Weights of a small GPT-style language model, trained from scratch on English Wikipedia: value residuals.
Each number is 500 + 40 x the weight over its row's rms, rounded and kept within 0 to 999. Layers, rows and columns count from 0. Numbers have three digits each. The size before them is the row's rms in percent of the matrix's.

# down: layer 19 MLP down (transposed), 256x64, rms 0.165, rows 18-197, columns 0-31
# up: layer 19 MLP up, 256x64, rms 0.191, rows 19-198, columns 0-31
down18 104:537502493493445467515496454464616453521507505538549531573490475511330512563426501498480504477538
up19 090:450510526548487513536436490541478561521495492537529550505486562395562498487528397463577454477488
down19 095:384514503509507541512563478513556567533530420559500562582507548486626542490479441476507492511465
up20 093:495572423501559460500510466546436516439467587512535542491493527510548498473468500468490505476461
down20 097:429469463506416465472547498468465516482403481457433528531497540531551464532456440527480538542525
up21 097:436535540540541510503450488547564464512515554499497511477499528488508474548514440491499459435547
down21 097:453587497534519525465485545446543537478479457487518494509495558526508487551562526489483510467590
up22 086:432484464478551508465502488508490477549420478539486497465456468522501446539557551460471495431501
down22 093:496430483515504529541577487481329484542461532489471451491520465484529434477465486452520401514513
up23 092:470499420445475427548485484521496458573501475484474473441424534513524490520507491472479492458520
down23 097:500551525537506532436556492521439419472452565505464546497512443487542484503473482461508461486505
up24 108:500627476529503492439421479470470482476529545463503470500528493442525524447546508533465474474491
down24 107:537527486504477556516492437488471494446515478487546483509474458523569477382528467448457495519494
up25 101:461465504600544508471585495519448524541426517580506529512460514459530486540488499524439527487532
down25 101:520416509499536527540509512474434485567498584485491469456550456457417471546476531468510515511431
up26 094:508500559497516487578552484462566552475436505425492597466500495521497463590490423457508520553529
down26 098:556469482465470493522524594528582541516571468476489507473462542572498477540482543481529516433477
up27 096:439504520507489479486470503485465498495500475498509553532489524531504493485510415437554554482495
down27 095:494522457461572439477535458519538492466570455480487525393507500472525545399488480535468503514483
up28 109:550534479537570508530481522515525534490491455550478439458452499515559493516486485594483559564557
down28 105:466524519530539552464491522456416465466516496566455520504519515521548571541517520547495559548515
up29 097:509442488501486537541516479477489507510499447548502476564474422484487475509531477462506438537431
down29 099:512512530471457576530462433555481536499448483494498519458475534494478526507475497431548447455532
up30 104:497579552489532497465530470418511543465458499485589502487544421466520466488532519518571449463502
down30 102:514535601490524541462509467494504489452497518485546496459487417439451452449450564497573513477448
up31 087:426545489493486382513545493505478471449462484476525471473451382466502501532470459532505498488451
down31 090:426567492466467499486477520559509519476479413502491502520581461512479438531477483559478519511465
up32 093:503512482473503507567493489497524550458593513535526535546492470562533568544526429534477541489494
down32 094:499525454428518468605528487500511517502519496516513521531479524454469510550484571461453493481539
up33 110:486502471465567487442535504600591505579493532519551522431492451500528543436506467435532473524475
down33 108:438531534474521526456547498549581500511502495515448578520503450500515436474492486534468516504513
up34 103:532480500554515604500500457482417499553510525528505493453528493449596487555552464516453448512525
down34 100:526522453541498546526460572522548520431465482419432488466480498458467468499459447508415449469505
up35 101:501578406499538505441557497479538504476473536441531550607512488528490524466406448549480524454428
down35 101:515528441524447510510517522454499479475420424479553506442568494397596489478448490465524478495534
up36 097:497476552500460500491526500443527537503502543548457551490502502438518498539578455534482585541450
down36 099:573489445492454487480520527477500524563525520490549521577459512489512516507479427415505574474480
up37 094:517496531468518418492491442535470507457464549629471492519491501522540494541515518509604521568518
down37 098:489525541523529501583541550526522505527483502442525414436530500556512563584558469516510493509478
up38 093:514582519576445488510520515494535590473509500590556425473508537496499518513457492479529518487483
down38 093:489527538486556459558510461472482525433467481508536484572455512421482581405481520467440536541507
up39 099:488570459458554521507484522558547478501457503517439449551417466448527551525520476467481536508553
down39 099:471509565503538465507418521501550491547471502546497474483505484541466549601510524520469531465532
up40 096:439534525487529511529556523525441487559589527463539490505531487531488487537528531477453463487475
down40 099:577519476509485537510514509447495431455519497553509460537466518482577469503480520487503539486478
up41 112:507496540551475452524483500527438512519575485586536453647465468440541471509521489503474435469525
down41 106:414513453494534477556476520545502521537498488525522489577529480480625535499504542580485449484539
up42 114:502483500520514471456484494538480517582488486483458535567416405511485550509493419508503466490576
down42 109:480494554530521525484482497486503526444518480502491426485450505472541547572476515490456498443503
up43 093:465506447495555491485458488584553441585457468468495420496525489533541498503537449459512573497504
down43 097:477462542465514515519455512469566539569461525512519536564489470576408478564500534520434481517498
up44 107:562549510523535547501473477545479481492495480469504552478531530502577562490470518495499437474517
down44 110:532438511583503530555509497541475420516507490579483473522572534562618551526511496558504503492535
up45 096:531477449513527442560478506524449438544497454499521440538437537527497556569527493526490556466565
down45 099:525578573529510544448543489498525496431520591457486565498562441507445436448467570474496505449520
up46 107:508505528508484525501491508466417502563549509405561481417480416524487524536488523497457505469439
down46 104:467520575494482499487502509483471489548492506423485398451476486541548521525427476551522446472547
up47 102:481433516510527477571451488480511521540424471507505475444527436525514477524514509530530602548514
down47 103:517552458517490431508516519416464493417491473457507490446544469517512532520592491524454503443530
up48 090:444512516451507519462441481519537497614535504460557440506449487426530448459460447506485470513555
down48 094:501463497451526542479485421454518488467437499487453449443450576458562464480481496473530548445510
up49 097:543517550563550422538573496488507429439524541606569518484451474513535473508501421468532524472504
down49 100:459486463520507494548542528552459468587447520475532512442454497543511518551564481507506436498436
up50 101:479474488569554479448572505462468478551483575499514541511493529420472525524473476515443456548464
down50 101:467457440547522479461421512506475519515485491531491479485524475499484439467559461492528638545559
up51 092:417531469534519537482479479503434457552458504448489426472519461451522503449506520435481512553437
down51 098:535502500460488464576497492393502502501509511446550507519477497489354463523473570550489482455451
up52 097:499522440465478459507533503507479496564521506529517515503527444455468542543493547511498514515598
down52 102:499527496514506554514534541554429447518515521413496549494553511453578550473530474482473478529580
up53 092:479485503490475502567513468508428538506519535469448514532565512580533433516529528433492506483473
down53 095:500466484528481585467477488562513534506536546427543509520533575467455538480505514499465554519442
up54 088:545474499543471520429447483467497463511582502502511533502570528546523454500509472453538501578538
down54 091:561466490557547527471447491463461468532504418495532408509492545516514598549422532520526452575465
up55 105:504510533467492447457480473445494500445498484539435507500423525514524513500485526467553527542454
down55 103:498459541519560546485473489510561489477457570498439515536492479470522536497470476502545442449467
up56 108:456543452504551515585478514516469462469562458472472491483505433551505474547448545486537486493459
down56 105:438486499573493519448547527533436494490503489527428453499483501566586472523536440502495487401442
up57 100:508466383513549478502459510594486445544518487449475510498482510542520512574505501513457537589477
down57 101:495561530472458575531508491531455484513490488516458522496566406499557467478558538543466459452511
up58 091:524551442550479536556486474519424519451493512487474499509520460556504516523476593533445507548558
down58 094:464521542501524488465537489463496497482482530591477582532449501526416498495524450488481544482469
up59 114:440506524531551515501526474511514461525475490553524502503499514535514460452518431538509540543563
down59 106:466570552523465477479431459447502571546562514519521539489466545537478530551484493490473386495453
up60 095:499556483538492488447543490518532442503529532544480563429466520483541481510487525445426586511441
down60 098:437466544484499610511499546540493472533495464459435511480461457536529556488501465494457455477530
up61 106:474522540547541474534522496530382482513507556447555499490544407552500495577501441481492501561449
down61 100:477540470517476490473419546498497455493519477502575481518524538470417554556459515566450548514496
up62 103:506486534515539449550581486551494493501438539507522503446455531518477441492466550554474495475433
down62 099:462518457475532494489486451538478538460462477477551519497467519557546521404548537543431433505552
up63 102:513577451582514498518559491463466535497517559543522514469548486488541483559523459426513494524490
down63 101:404533485541550535570443536595554566436480484569513454452505471478561523529510491543499503492533
up64 093:486583482511492532564544485461442453510457455516504439526514483477521566513585485454426435549562
down64 092:502449540541481470504538442503496530452458484458484500460545503529458413482468513536559505490478
up65 105:512496475536547495514504490558502491545526483464452539472466493458512439564493491419539455531419
down65 103:520489457518499493509569447503524470446572479503490501568462438390543433503433527548508517531508
up66 098:539470517499487525480539528505510511470543503471539464481443516488597562418448419450488420527503
down66 100:493433545520507513570520471433552423497463483483470502547472490492541508514526475501556481568489
up67 114:481515550572484558511460474513525549505522438484505457497538505470509545495519442477559542567481
down67 107:515532464521524514531526551465477482611473542501503519480431451480585484511490567460499538559457
up68 101:442585461529523495453486482462486524585523472480541529525515481533557596451539519535487493469459
down68 098:460516494564509470501475524540491545528504471504538549496431492548571468512539502481536497503493
up69 093:506499497524554550546464492506488447501559509471480541519491539493554499519449472572564504553555
down69 095:471500493493525533482468462490415464462492508552444510453511506562482616485531457514488434573579
up70 095:432515495549519519499511485535422468532443545459517591480522484459482531445496561533427489489459
down70 099:479481412449511499515497481465447535444537465521518443569493485494392549544499475473474557486459
up71 082:491484482539523493492446487580502408553472466537509522489453534497506453474521435535558449538503
down71 086:479494581531489521507508472535550550442522607514546527506493506494527434472505505573554490508500
up72 100:465529484486468561526509503438430458604528424507451488515505470501493519442451472426494526531484
down72 100:469496557461445405497504482472520524453523501548427579491487542450437468456502480449501459495591
up73 108:400543501483510487444586492517453569457452498501532566479532404469482436491523473563507444440450
down73 102:456425452551527453469489539446496510501442483424491570498462520502476575473451502503477535489536
up74 094:436448495519598443466498470508468450594482490484480480543495458481508537488508489478505479505477
down74 097:598541527461463503563529499528557559484524540458550574513447531467421504502478574503511520486428
up75 103:539493451477484525491490494491508516446445471463474496505511482427512564466454500541449533557536
down75 103:522476493490547489570545476448502529469437560497503539539500416593500520510479547515476526446481
up76 094:536541494525480488464512474504509447456433517557481563501461501518558537522446525455569481462529
down76 091:486534486500409445433507521472475499483551514556508595490476624545445515525465469499516485510495
up77 096:479461452562531514534517473470493515529527482531497496464582516499467421473440463539458439494491
down77 098:441507515485493482569505437525482461482492516517450464400554541538474441435581455495539539571422
up78 085:527514521460534472550518482508538434455500416544439449542549535452594535529466473522449548412453
down78 089:438570517445506472576490505458493499520539481520496426477482508515402487557482524502515624488461
up79 093:454480498465589438515523496414443492508536527495466500504518459572467522530517532488536524559453
down79 116:465486511488530479505488517489506515492529536507504483478486528462274543486539475489505523495461
up80 096:526504564495456588519576506462448460556467500511500516481495468542518476454534480484512496450483
down80 097:472493575519451491489517465550530465546570517478543588479482468443480531463483493544542515500458
up81 094:484469564543454561519590493537512456432543462484523520507464509538492463497488432488542469516472
down81 097:544537471533469463509547493447496454552511490531565460498494526597371523549482540485496540432523
up82 104:461526508534517531508451478566577480494527474508471501415470504509525456501466479460521546419491
down82 102:469448481542566506420465487575476576456503428500471468538462543465539471473525477482489564491441
up83 096:459486443475479461548517501492441474513433489485571500534489506433548550536552455522512520486472
down83 096:570477477459521456450525528498497527499467471501443468496525503540513470428528448527580596458538
up84 110:445526464527500461495445489465487492428593592473554537546472469510510558552468511495472425483519
down84 105:513489461516438523484554516597545510496476475511493510497500543483519536484531530520433469528509
up85 097:493514492476485463494518500498413436497502470525550519565572483586513499501492564442548524518470
down85 095:468470536518476558468481530510431518553569488495545479488429488484450540548488555530527534476498
up86 079:539572506557457569527500498541557508482399426452502526476464465513458498565479515495571447501481
down86 088:559525468501477470547537464532564442539501524443486522490499509551383450509541508544468491471523
up87 095:472511444547459474538473484563523470493531463557508482523527507540580478450494455508494505546499
down87 095:489546385480455488510496539505464489395576454478551515562533502575490475461495463517477546511512
up88 102:510555549515536494444548470562554587500510523566544538534451446556523504510390537560561450488532
down88 100:529533590481522480467495479475559551482580500512466489568500511493398471469498543511523491492478
up89 095:468532501560489521486520490562558504524555479498428504458504477466478499562437499529481454505513
down89 096:533528534536480571487464472491479515550512472503454486505528477471440416536492542488440493504545
up90 095:453519448450490543554481478426522581438468488490506500443481460541507482524490475429496516490532
down90 094:522466446519481481541526519466478477469516429529581539558486448530456511562485487455505496468513
up91 107:519539523527493472493515480447558434534520547539508487495462507545487532472511498447428575476474
down91 105:421511515524416464471506479584479497482525477524498503508469498445561515547544505523463433537492
up92 102:559509579494450501521459505511456479467506426517562479502472506464567487553508425461552474513536
down92 104:581529497543496524489517528536448571470475502462538496507541475504601478501492508446492487537504
up93 101:480560458539532474479503525518479456520466534581548515502546498428481468509527457454426460558466
down93 099:509496478489537514479488545455448452533502461542475492464521541559586551508508481545538561484531
up94 104:484457503510515464510546506460512564554558457507524448501509459468523548490476524526506450469499
down94 106:498435513531480476555459474569530484500430516505492526516483487555601495556501434494378505513512
up95 098:453509556501563486515457496418506571524497458475478536521592435470540473484514542492523462503500
down95 099:475493506481417469450484475489510516480501469553491553475449551466549565511464549424517529468476
up96 089:475460508492495557404600474503445518562503551472471521451472455429513466476465527542472477464541
down96 090:545454513488560487447499518488485477459456474401502557490461509491422561534549502461482544477503
up97 110:476480484537531525532424463521505546557441462496503509548513467428506529533538513455481499444513
down97 104:470516549516512480539512450537437542491436503544475479527505525520495488455508490544461490473417
up98 103:491613594496504545520560496506513562466495587491570563507509425528503523537475532539509465497545
down98 106:499528601502553571506514478470534490396543546483491509478471519465470483564500538516537446429524
up99 107:438510480503537519598556505469544493567556479572575480571466503477514463509479494480554512456450
down99 104:499500455518560500541569488521480445525514560492494458555499518523553588487491475508542472580590
up100 104:481503518539466442454520494575505449488501436503484539505485482501490515495533525468539572555532
down100 097:521481469472393488506478517486501498480415483499577512471535528559441520477492525507507503562438
up101 100:458534509512466466533493514533542568493498499547531553470517546554510526516513498433525453561501
down101 097:484556442518462442496526493482490550485531499514519543502542508478554501502483466414458460423470
up102 093:456417466510549510558514500543476550551477468404436470495549484434543544545555476501491449452522
down102 097:515533591516463563515556452540540566536445478440451471463535440472540437470549504549476534488513
up103 094:511513466543493503470567522572472475544491527523495583535532476489512547575505527463544512586528
down103 094:509526495505535487489511509598512472514497488557519542549553482524460425531510468541453425511507
up104 095:438500556478517532544523510520553478556508403471476469497483410521491560468488505502526539398469
down104 096:458529523532486544520557496476611512425525452440519500568460528566492480482528530549446497426503
up105 102:426541471488574458581498482514521493507405510484523563453484487514493474558498542557548481524453
down105 100:554508452454488514448537489466518452494539502519459446530420572524540476478566584498506533447425
up106 108:523588505436517506482489500467518427551504523487517578427440524515575462512500463518558507530532
down106 101:506518531509521540493552498488496503467495561490536470548440489557561527443509464521495504433486
up107 091:567537538579492507426524501486493514506439560484465530560547420463493509494483483469533497552474
down107 093:476496549528503542525504427418542553529535546482535525443475456489416559499408460470491500485509
up108 097:487443550540522519538511490503517445485516463598519442487504459476525547512480493434523533488502
down108 096:502550426493501543465484480487509509504420449424474468483539492497478474463551525398501445572541
up109 076:472525456591498471509524506515485496517522460465524489490549431555500489517525501492511571540434
down109 084:527511444471535457566475504448466481492550550532516453474467538424402518532506479510531555533459
up110 112:500496540537458554496547494448527503473568452502570529471419497492473477579537535500445484570525
down110 109:489547479518448544462566506549479542506563457461515462480527521458336477551514505499467491485441
up111 099:451486554527498439542492504496474472502545578492454596505509485562486525527553441516482507455508
down111 101:521544562451461496428483459485494490523555511542485499525510481539560584441561528469517500458522
up112 095:478508518512545582486399476495452456548433526431526496464447473486511513557549438466460490534475
down112 101:508513535529458520559406502553477505500517484475488489523502446511568486493500508512447519499465
up113 096:532473554454540480516522510515483421542502546547471538490464488456589451443461417471487483573510
down113 098:509519522523483453557482538488557526539521540446460507479478467539434411513431381521438452508573
up114 100:476569575534501438453536495487472526501459439441469495516477525496507540488445512490475571627494
down114 095:524499489558579533585532519502498527528487536639519475461520553488524455480517457444505507420476
up115 092:506536489492589491502482435481446480443508549587488493516490455434511501505568486527504538477518
down115 093:537521437537452483528429529533455541558512506483500567418506522525522494498523563495452504581466
up116 097:503518504539505525515453502503530419561491480516448522495494522539576470431539477511505540423499
down116 098:460470523479513474517518530518514591489532497522514486448467517520487525521457534464468411462540
up117 109:443486550502495537416460488468518491478518488476511548478465443499548537499518486530560422584502
down117 108:492564510549440553483467569501431478470485543454539450497493486511590456478488490476473498565523
up118 108:453477522495446559506540493540483426503491448517402516544462427529508525539515513433496520530504
down118 104:449511496441541517513526473520496485513518479479558578557436523497448527419450474456580502497531
up119 101:455502495578478515510529485546478584497471471500506556512577515474488468476535504494484459498467
down119 098:493456449513491483506532484523438517503504559541424496439479475493561488444537513463452559475403
up120 100:618517531545497454483430472509476484425462445514493499539528509482574471500506470488466449450518
down120 100:531510479541466474410498551499463488530458490424480505522444499587482476499549500482443527503457
up121 101:481528480530547469517490493560523492488424423488544454490483485440516463507486536559493504504439
down121 100:421504460457503507505484461530508496456517455519450498445527451499549418507530561587492525433517
up122 094:510500539520447510491520487504422524516438435497569456381453482502520565486467487520506566532565
down122 095:402534491537539519542486470493534530552477541459466507466500433506463446524420525443452594447523
up123 104:531492434581463533534513511464518454485450511486521617474449567500514492451437537522496525495496
down123 102:556457444457455469472516524496491560422570471503504518492429528455475561553469537454486534478493
up124 098:475447520513455534549508464463460485515546493473444554538499513492546391494474496441495493570496
down124 098:494494532584521448502469470536501537480507509502531538466476526478430479520424534581475535515430
up125 100:521500548489483447471594461490454480486464465506425503455455415520509497457548550433584555516504
down125 097:502504556494537485484485484559466452504518474517504427517599525511501537555434516442503546420461
up126 098:522439523543521529488502474553523388464526575445517503497553468443580456524503511447510531520475
down126 099:590490450503486532451474522558456542483551546513566444474518409543493477552474505500530495565477
up127 100:483480580506554507498483518545426440470470440444522452492516493503525514500478452552415558547549
down127 101:486493446538483520575496534525499570397431497575495469523567515495515420433520514463496460516443
up128 104:534422525540469470537554489418464494507494438492453466520473442500508522459458474443447534553558
down128 102:522518520459481535552481446453487437494515510485541505559543529481451524574493488489581515540543
up129 100:516493471513515497461525465520577539507478412442469563531517462404527542494514469525539468500586
down129 102:457449545490462481484487439567466560501469481483451512537504518524484534483532570498455550499450
up130 109:525573442473505512465505497443455488509534435541488473478499475519559525425553451534529560447553
down130 105:431531406480489555608551498458469516514561515511491504532435456501479478473443514474483518545545
up131 095:436508513532490540544463510547497436512490471445465487505451474599493506436485528488534446477623
down131 095:434461422548470551493473601527547532470481476491465513558508484536467451524552436479487492526470
up132 098:505459522477550577482490486415449550520436514528451553510545514578519516543543503487478532555538
down132 098:473465496506515451492452515514480498495516496373456541515484516469425463496526426509550467534465
up133 097:520485526500490539539578505463531503494457524477485590527491498541492401515527441473528555541548
down133 094:565441462520524464510505515506515462594500472579554476484458508505492469522501463514521549430481
up134 100:482532494524486483530536484591488492540542434461561534476543499486509485506485463451485433482553
down134 101:547472448528528427475509485480540474535455482497542533527534379434500406539499458477494445486553
up135 107:488465438509504545550532485546522529526532505430477430415559557465584485546462444481520482539564
down135 104:449466597540519554534569560530459524559489460462425477518501507514510504523507381552509479458506
up136 105:478518487520511471458443490504479507520501509492496496428467511558479536566441550447493523522480
down136 103:472523522469489483481476455558487523505438433421543482489534524513418450520533520454593554537551
up137 107:526532518544482508524534502514482560515447579509561504496536464481498452540499537510493433525516
down137 100:579513531520561509487518421499467514468531584488501546482431401437519447486484543545488440468457
up138 098:466513486502598451534518522444461532595468481411453534469556453579524475532479529510467484495516
down138 098:563519534521489497522497516438476532496565472470560562507460532381508505515474555492514500419572
up139 111:488463492491561523568494491516508505520450526437504553538473512423496418417496539425398478500476
down139 106:430517436584455482514498488555509541493550456447501508467505415514519507519479526467574592504508
up140 100:493551496490489512504491533495519454474501513480526534477529483456518505485571433432523490558606
down140 103:534546525579507501470480549489550466444470522419512470488474469496560479485552459509536477506491
up141 099:576515553530510510528512496476493437470507511463482499490572538522540575453476525454506507452492
down141 098:497497523563474459419529427477492489520462472524519439409508519488585485447502513528555441491474
up142 105:480500490469484489497545508523525534500577518460505488448465496413553505569464508515531521540463
down142 101:493487433468497482440488507522471517484475482602436452535568512472481474545496564468486434433498
up143 097:463534511467487446464546496532513543462480604606535542435501438466555499510461442491491468483573
down143 097:454538470484480501498533485432533437488504506478496515449506517553531504461507434521478409487572
up144 097:519496518479529459490520499471441552477570539527511414464462406526573460505530498414437426488539
down144 093:532506549441517505491506480518536528515507496517511421522503468530522477501514474452454420442529
up145 102:441471515486550465481514519538514552520476428487475508526506474474499519469429519472472493518464
down145 102:496474545436498523463504528445542524527436600568455539446508552396446493515445474511514498465543
up146 101:458521569482489452470512475530535449501497515492482468516528477547503480479505430464545475434484
down146 101:490403487491520520454550518500507401473532492410484497519545493458472504554538476474513486460433
up147 100:445550454497510450561459491480542578591497509454430475536535497588499505477515450479469489587482
down147 103:524534477454522485506528560522501537471535485479460484513446524495638484487539502475487468559442
up148 097:542527428545528478525478494453515459501512534490501536525527487548509529538522592552557478574434
down148 102:484497580508519518499512481485558519506552564509475537510471492414361524546491448506523483525537
up149 094:444560519522551441503491479464434492438542484533490494466504517498498554475497549541491516492411
down149 103:481447412473529528501545540462510497499476487517517410524522545501424430496491449500493486538484
up150 101:495593528493530528517508470556504514470457451568454508456460527457464461571456448464483488519525
down150 100:474487539470540490545449468453511585475459432485507437475476542542536544518583442508520503524462
up151 102:462553542498472490480450495506507453527484590465495546463545493477489471536434473529569523534429
down151 103:522549531463516576533462400492482475535520500515468505479534539526476483561381576511483544521435
up152 096:519514481508534498511456483499559532503496531601482548505488502457515428503581521495513455541429
down152 099:509527485561481495448448528447531511557548533576529524543518496495525543501496462504444511442510
up153 103:454487553487577452453488492490473524533552428487503520477473522432532526485437503522523531501598
down153 101:487539543454527494463462487468489486468458506452373469508435516473445480442542474542507421456520
up154 098:547542526513460458548535512537470480464545457533522486542448449502506560502568514491509456553436
down154 099:511502481454492525527586514523430477537468527483418515438548523534547533540506499522491443541467
up155 091:542515448522478472468488478512463447446486512514499470549514521503561518517487479359515450473505
down155 095:426504529501449493504565530546573506512545452471512502568487478523499465561462500527484532538527
up156 118:481505499520427514492560501453488536522547475505500465572447515477526462574539495500440462566479
down156 122:496539571515484483464494472527549530405498520491519510510524477421310462518495458501498425523468
up157 098:439469503523515466555517480505542492537415463520518557535517488508492543502447515465441537490491
down157 099:454553558488492486472481560468448479516398523455487459496562455512459492495549417503559482478461
up158 103:546488538528467577500483501504497546551495552412513525532450503499545518523531549459548575538558
down158 102:504431474453593462499503462495470462525506563433485486495468525475491506629546511555533483541438
up159 105:432570528469437487440536487526426506535468432477505501510488499564511424459517464459542531550487
down159 106:475556521542477465516516520506325472486492525445543478488515522501599493531474484473570532448493
up160 098:511545543494532541577506511550479501457494580464457552445498503545479495422462463486522537533579
down160 100:474532501491485523467486558512444539547437484464478460474611465555389490572511443479523459574497
up161 092:536509520489476565503458510520499516515523458520515460530534431515588492501472490483520513504420
down161 095:440578494446504505523513480509476543591450561412441428528449463473474546521475549531517529528546
up162 107:509512475497617547521517507498556506523525483527491448425462428490572477557532568486547505482448
down162 105:482442532530522502442564468501485469539484449468544431562510420515564533509529494500541495524508
up163 107:451632479478500501439478500471531494475543518579460521479488405457508518543484502478588455461538
down163 103:517488453549443553480460539508533514522500475478520528375435588539541456505488429522484486561497
up164 106:422494589520486508449505479485460513533457493447545521551497498518476471534483481471572488536528
down164 104:459551541483502455492559491454384480495468452550534493528501487470476534523502461564574504525495
up165 105:518469470465553510510502501544520456512533496452442506556394466478460551533545501550489571520556
down165 103:483507601415489523536513509486437483518480531534461519493510508535548520502519536489472474524514
up166 112:511466507511520562503492485457559496496528508522502549544523483507541404498440456487535509552520
down166 103:536485554494461517433494430513501448527529467503521471504499488555515529478444503526487529522461
up167 093:419421464504483474428521486491481467502488500515477508494475500530510398485524492499461482560433
down167 096:479520557544464486534404568463465517479456499450451445445513509532512543547510502512556529472548
up168 090:498512515497576497438547455530522543501445534531421536558431478503568529431490495495535517472500
down168 095:430498519463483470513468547395465494462527504514448494470474519490376445471492489529492528481513
up169 098:518509512498476542525475508510505590507539472506526597475462454565522448469395561478512555532445
down169 100:486556522428442546529531518549549574504505510560493442515521470534461451489463506494476524499572
up170 105:431575497465582522564473498480434531506443549531491487480439482489488533469552463528579584530475
down170 103:503535494549525433485483531491478492549514454489485445496524507486536478473552439506480508507529
up171 095:456484475508498484563613511481506495454473478558402505517503501458564533478467528493553516515537
down171 096:483491504503497451474510486530513527524540498495501585441485510545422535596501463467563479446463
up172 102:391549582526460430518541480528513484489555488556458465423461502549503476487451511466571457486452
down172 097:457490486477534503561596473460573512520480458496535465536454472480532455459436510497512518548409
up173 091:455587481508527479563513485496469555440486483520429399580499502504485486498455483476516483435586
down173 093:563489499562469541493460519488471519552505437460517519454542472526540456481504525524499506482398
up174 100:476518502541503448529497511467557581511499551431546457461552437487454427519530547481453509460505
down174 102:481521457491508450579459506521461516504479567619554437483475455465546498479562444533559488488524
up175 101:517552461500492420445472477506498500552454493403506575499502483502573533465501472492443458523521
down175 106:481544471544510527481521517533482449507436477537475552524526506497666523484549510576453509516541
up176 098:535535499501504432545490477524485547457477421497416406538470509553522547507535443471483473488516
down176 097:522469534548523541509545569526520523444588481582496545511467451567530446529532462496486487546459
up177 097:473499510540481533497456491495502492429492538474538508464474505581466568458461513526470464513551
down177 097:550552555473442537550482444495497548549488488568474541506485474516381521477446458479467533499458
up178 086:488583552507549524554511511459530508482506445502453561539560462447540452454490542496464415530489
down178 091:486478553482407475457488459507538534474530451513540507511491506496410541501452478486495566505454
up179 091:466516523517432422502564520563500541511426453566520446509509448449537449467527464532487483487543
down179 093:517479485483614467604461520485461451534551504496534497487543455504519491504526447451568504465484
up180 106:520480488522517417548474509528550517513475462519445476392474512486563507500444417433480482479434
down180 106:499532506519535470534477493528569464498504485536432449458513482492420470480442438452505361481524
up181 106:497627485505500535503492497506509431480460492492478547456533511455519490471456471545513457476538
down181 103:493500462487559560503499442425484511425492491488421439536510454504460491574520531487470498430491
up182 093:479484507541539451498503481548462489536496509500530504496457534518398531449572492504419541480475
down182 100:490482571402521535464505463469464477515487524457473481502521527519551553468518473516500479538455
up183 100:534570428502456509502535482464512524477586503522534611468470542498489534470515489468551519545399
down183 102:514530525567510488585442488463497465561489498490477438537494519559481499460570522530448476437547
up184 109:454575557615564512496504478550505490476567490487523473535520469545504501522500458515450459492494
down184 104:581493529460560455527501498504456552519496473442586496504474474537476496453512632501511494479539
up185 083:527477505550537544515521447546488414456496485522521529444420485477508556483438500524458514448537
down185 092:522479466447498493456491518492484511429519485476485545461461485484433567600457430508532477546518
up186 103:503551557524548453472536507561523470520535554471534534468471474492518464518530524434531496562515
down186 100:498453449455479512463526518433491510399457523466534497508578501458500502542528491561544455472481
up187 105:488526488534547556529493489458487537541514504458578488487526451466576517447557380515440528465507
down187 107:478410469526530542465578457527480547490523509528478465482545501454593483529479491499472499538451
up188 101:512444506600511501470494491559490483526454556504481592575519427473510519492534512513506468486557
down188 100:547490470535463433566542471488535475523461508488529478602519523436497528493535531479519483450500
up189 096:457457456505526444521527506522468417565481486492563478477492434424455478497515529574524477461440
down189 096:566458509555502507637542477495545560462556532506547524453467516423441454493463577542511464520446
up190 089:472536442504479523444474475411577551538521546502520533546482468437534555518493538468517424519518
down190 091:525465446489510462503473451558550568525448500512559445451555485503469506497520426548522446534489
up191 093:424508499481514517524488484428539499514586500440523428536548500553574495519533529513543488453461
down191 096:491522543533478512455464473555591525529491472488606437532448510505577550479464482483550444458492
up192 106:482459507474541489591545522442446535536490449533477505524506495496534482532553512519499482546484
down192 100:450442502520459546533567551549569509568504534482510584526485509490516517536487488559537477550533
up193 107:406552458500533523568535486498534466471507490453515491492544503618488554548453478537514500567470
down193 100:552482479461516488514482522414526522480505453561489567460520544433478464526473510463466503462483
up194 100:499529540548550457477492506545481520505456457526454544513517524569544442480456440453549492497565
down194 100:445509533482515512470454564514505544449567481477485526534574485444448446562542524500485424503502
up195 089:526502492520529527542470492430461455598526476469551465516459517497511462452508503593487522494479
down195 094:463509507464485495512458473584491497496465482413456545491518537413538540535516441439450435518523
up196 094:473548512455494459546538499480565455454512517445533492470444463538539422469435466464469457521588
down196 095:501476501472502429548495492443531556473509525541522491551475523524418525501572487493631526500474
up197 105:505542412503518539467458466522517520515522455478487523451399478521547472471578525465492448498519
down197 104:411547487507555547454499480526544528507527534505545468454507471562482484465447531495503511454565
up198 090:519511467504516539589591481504534488448400531468527516483452540491507497535523513476509497492550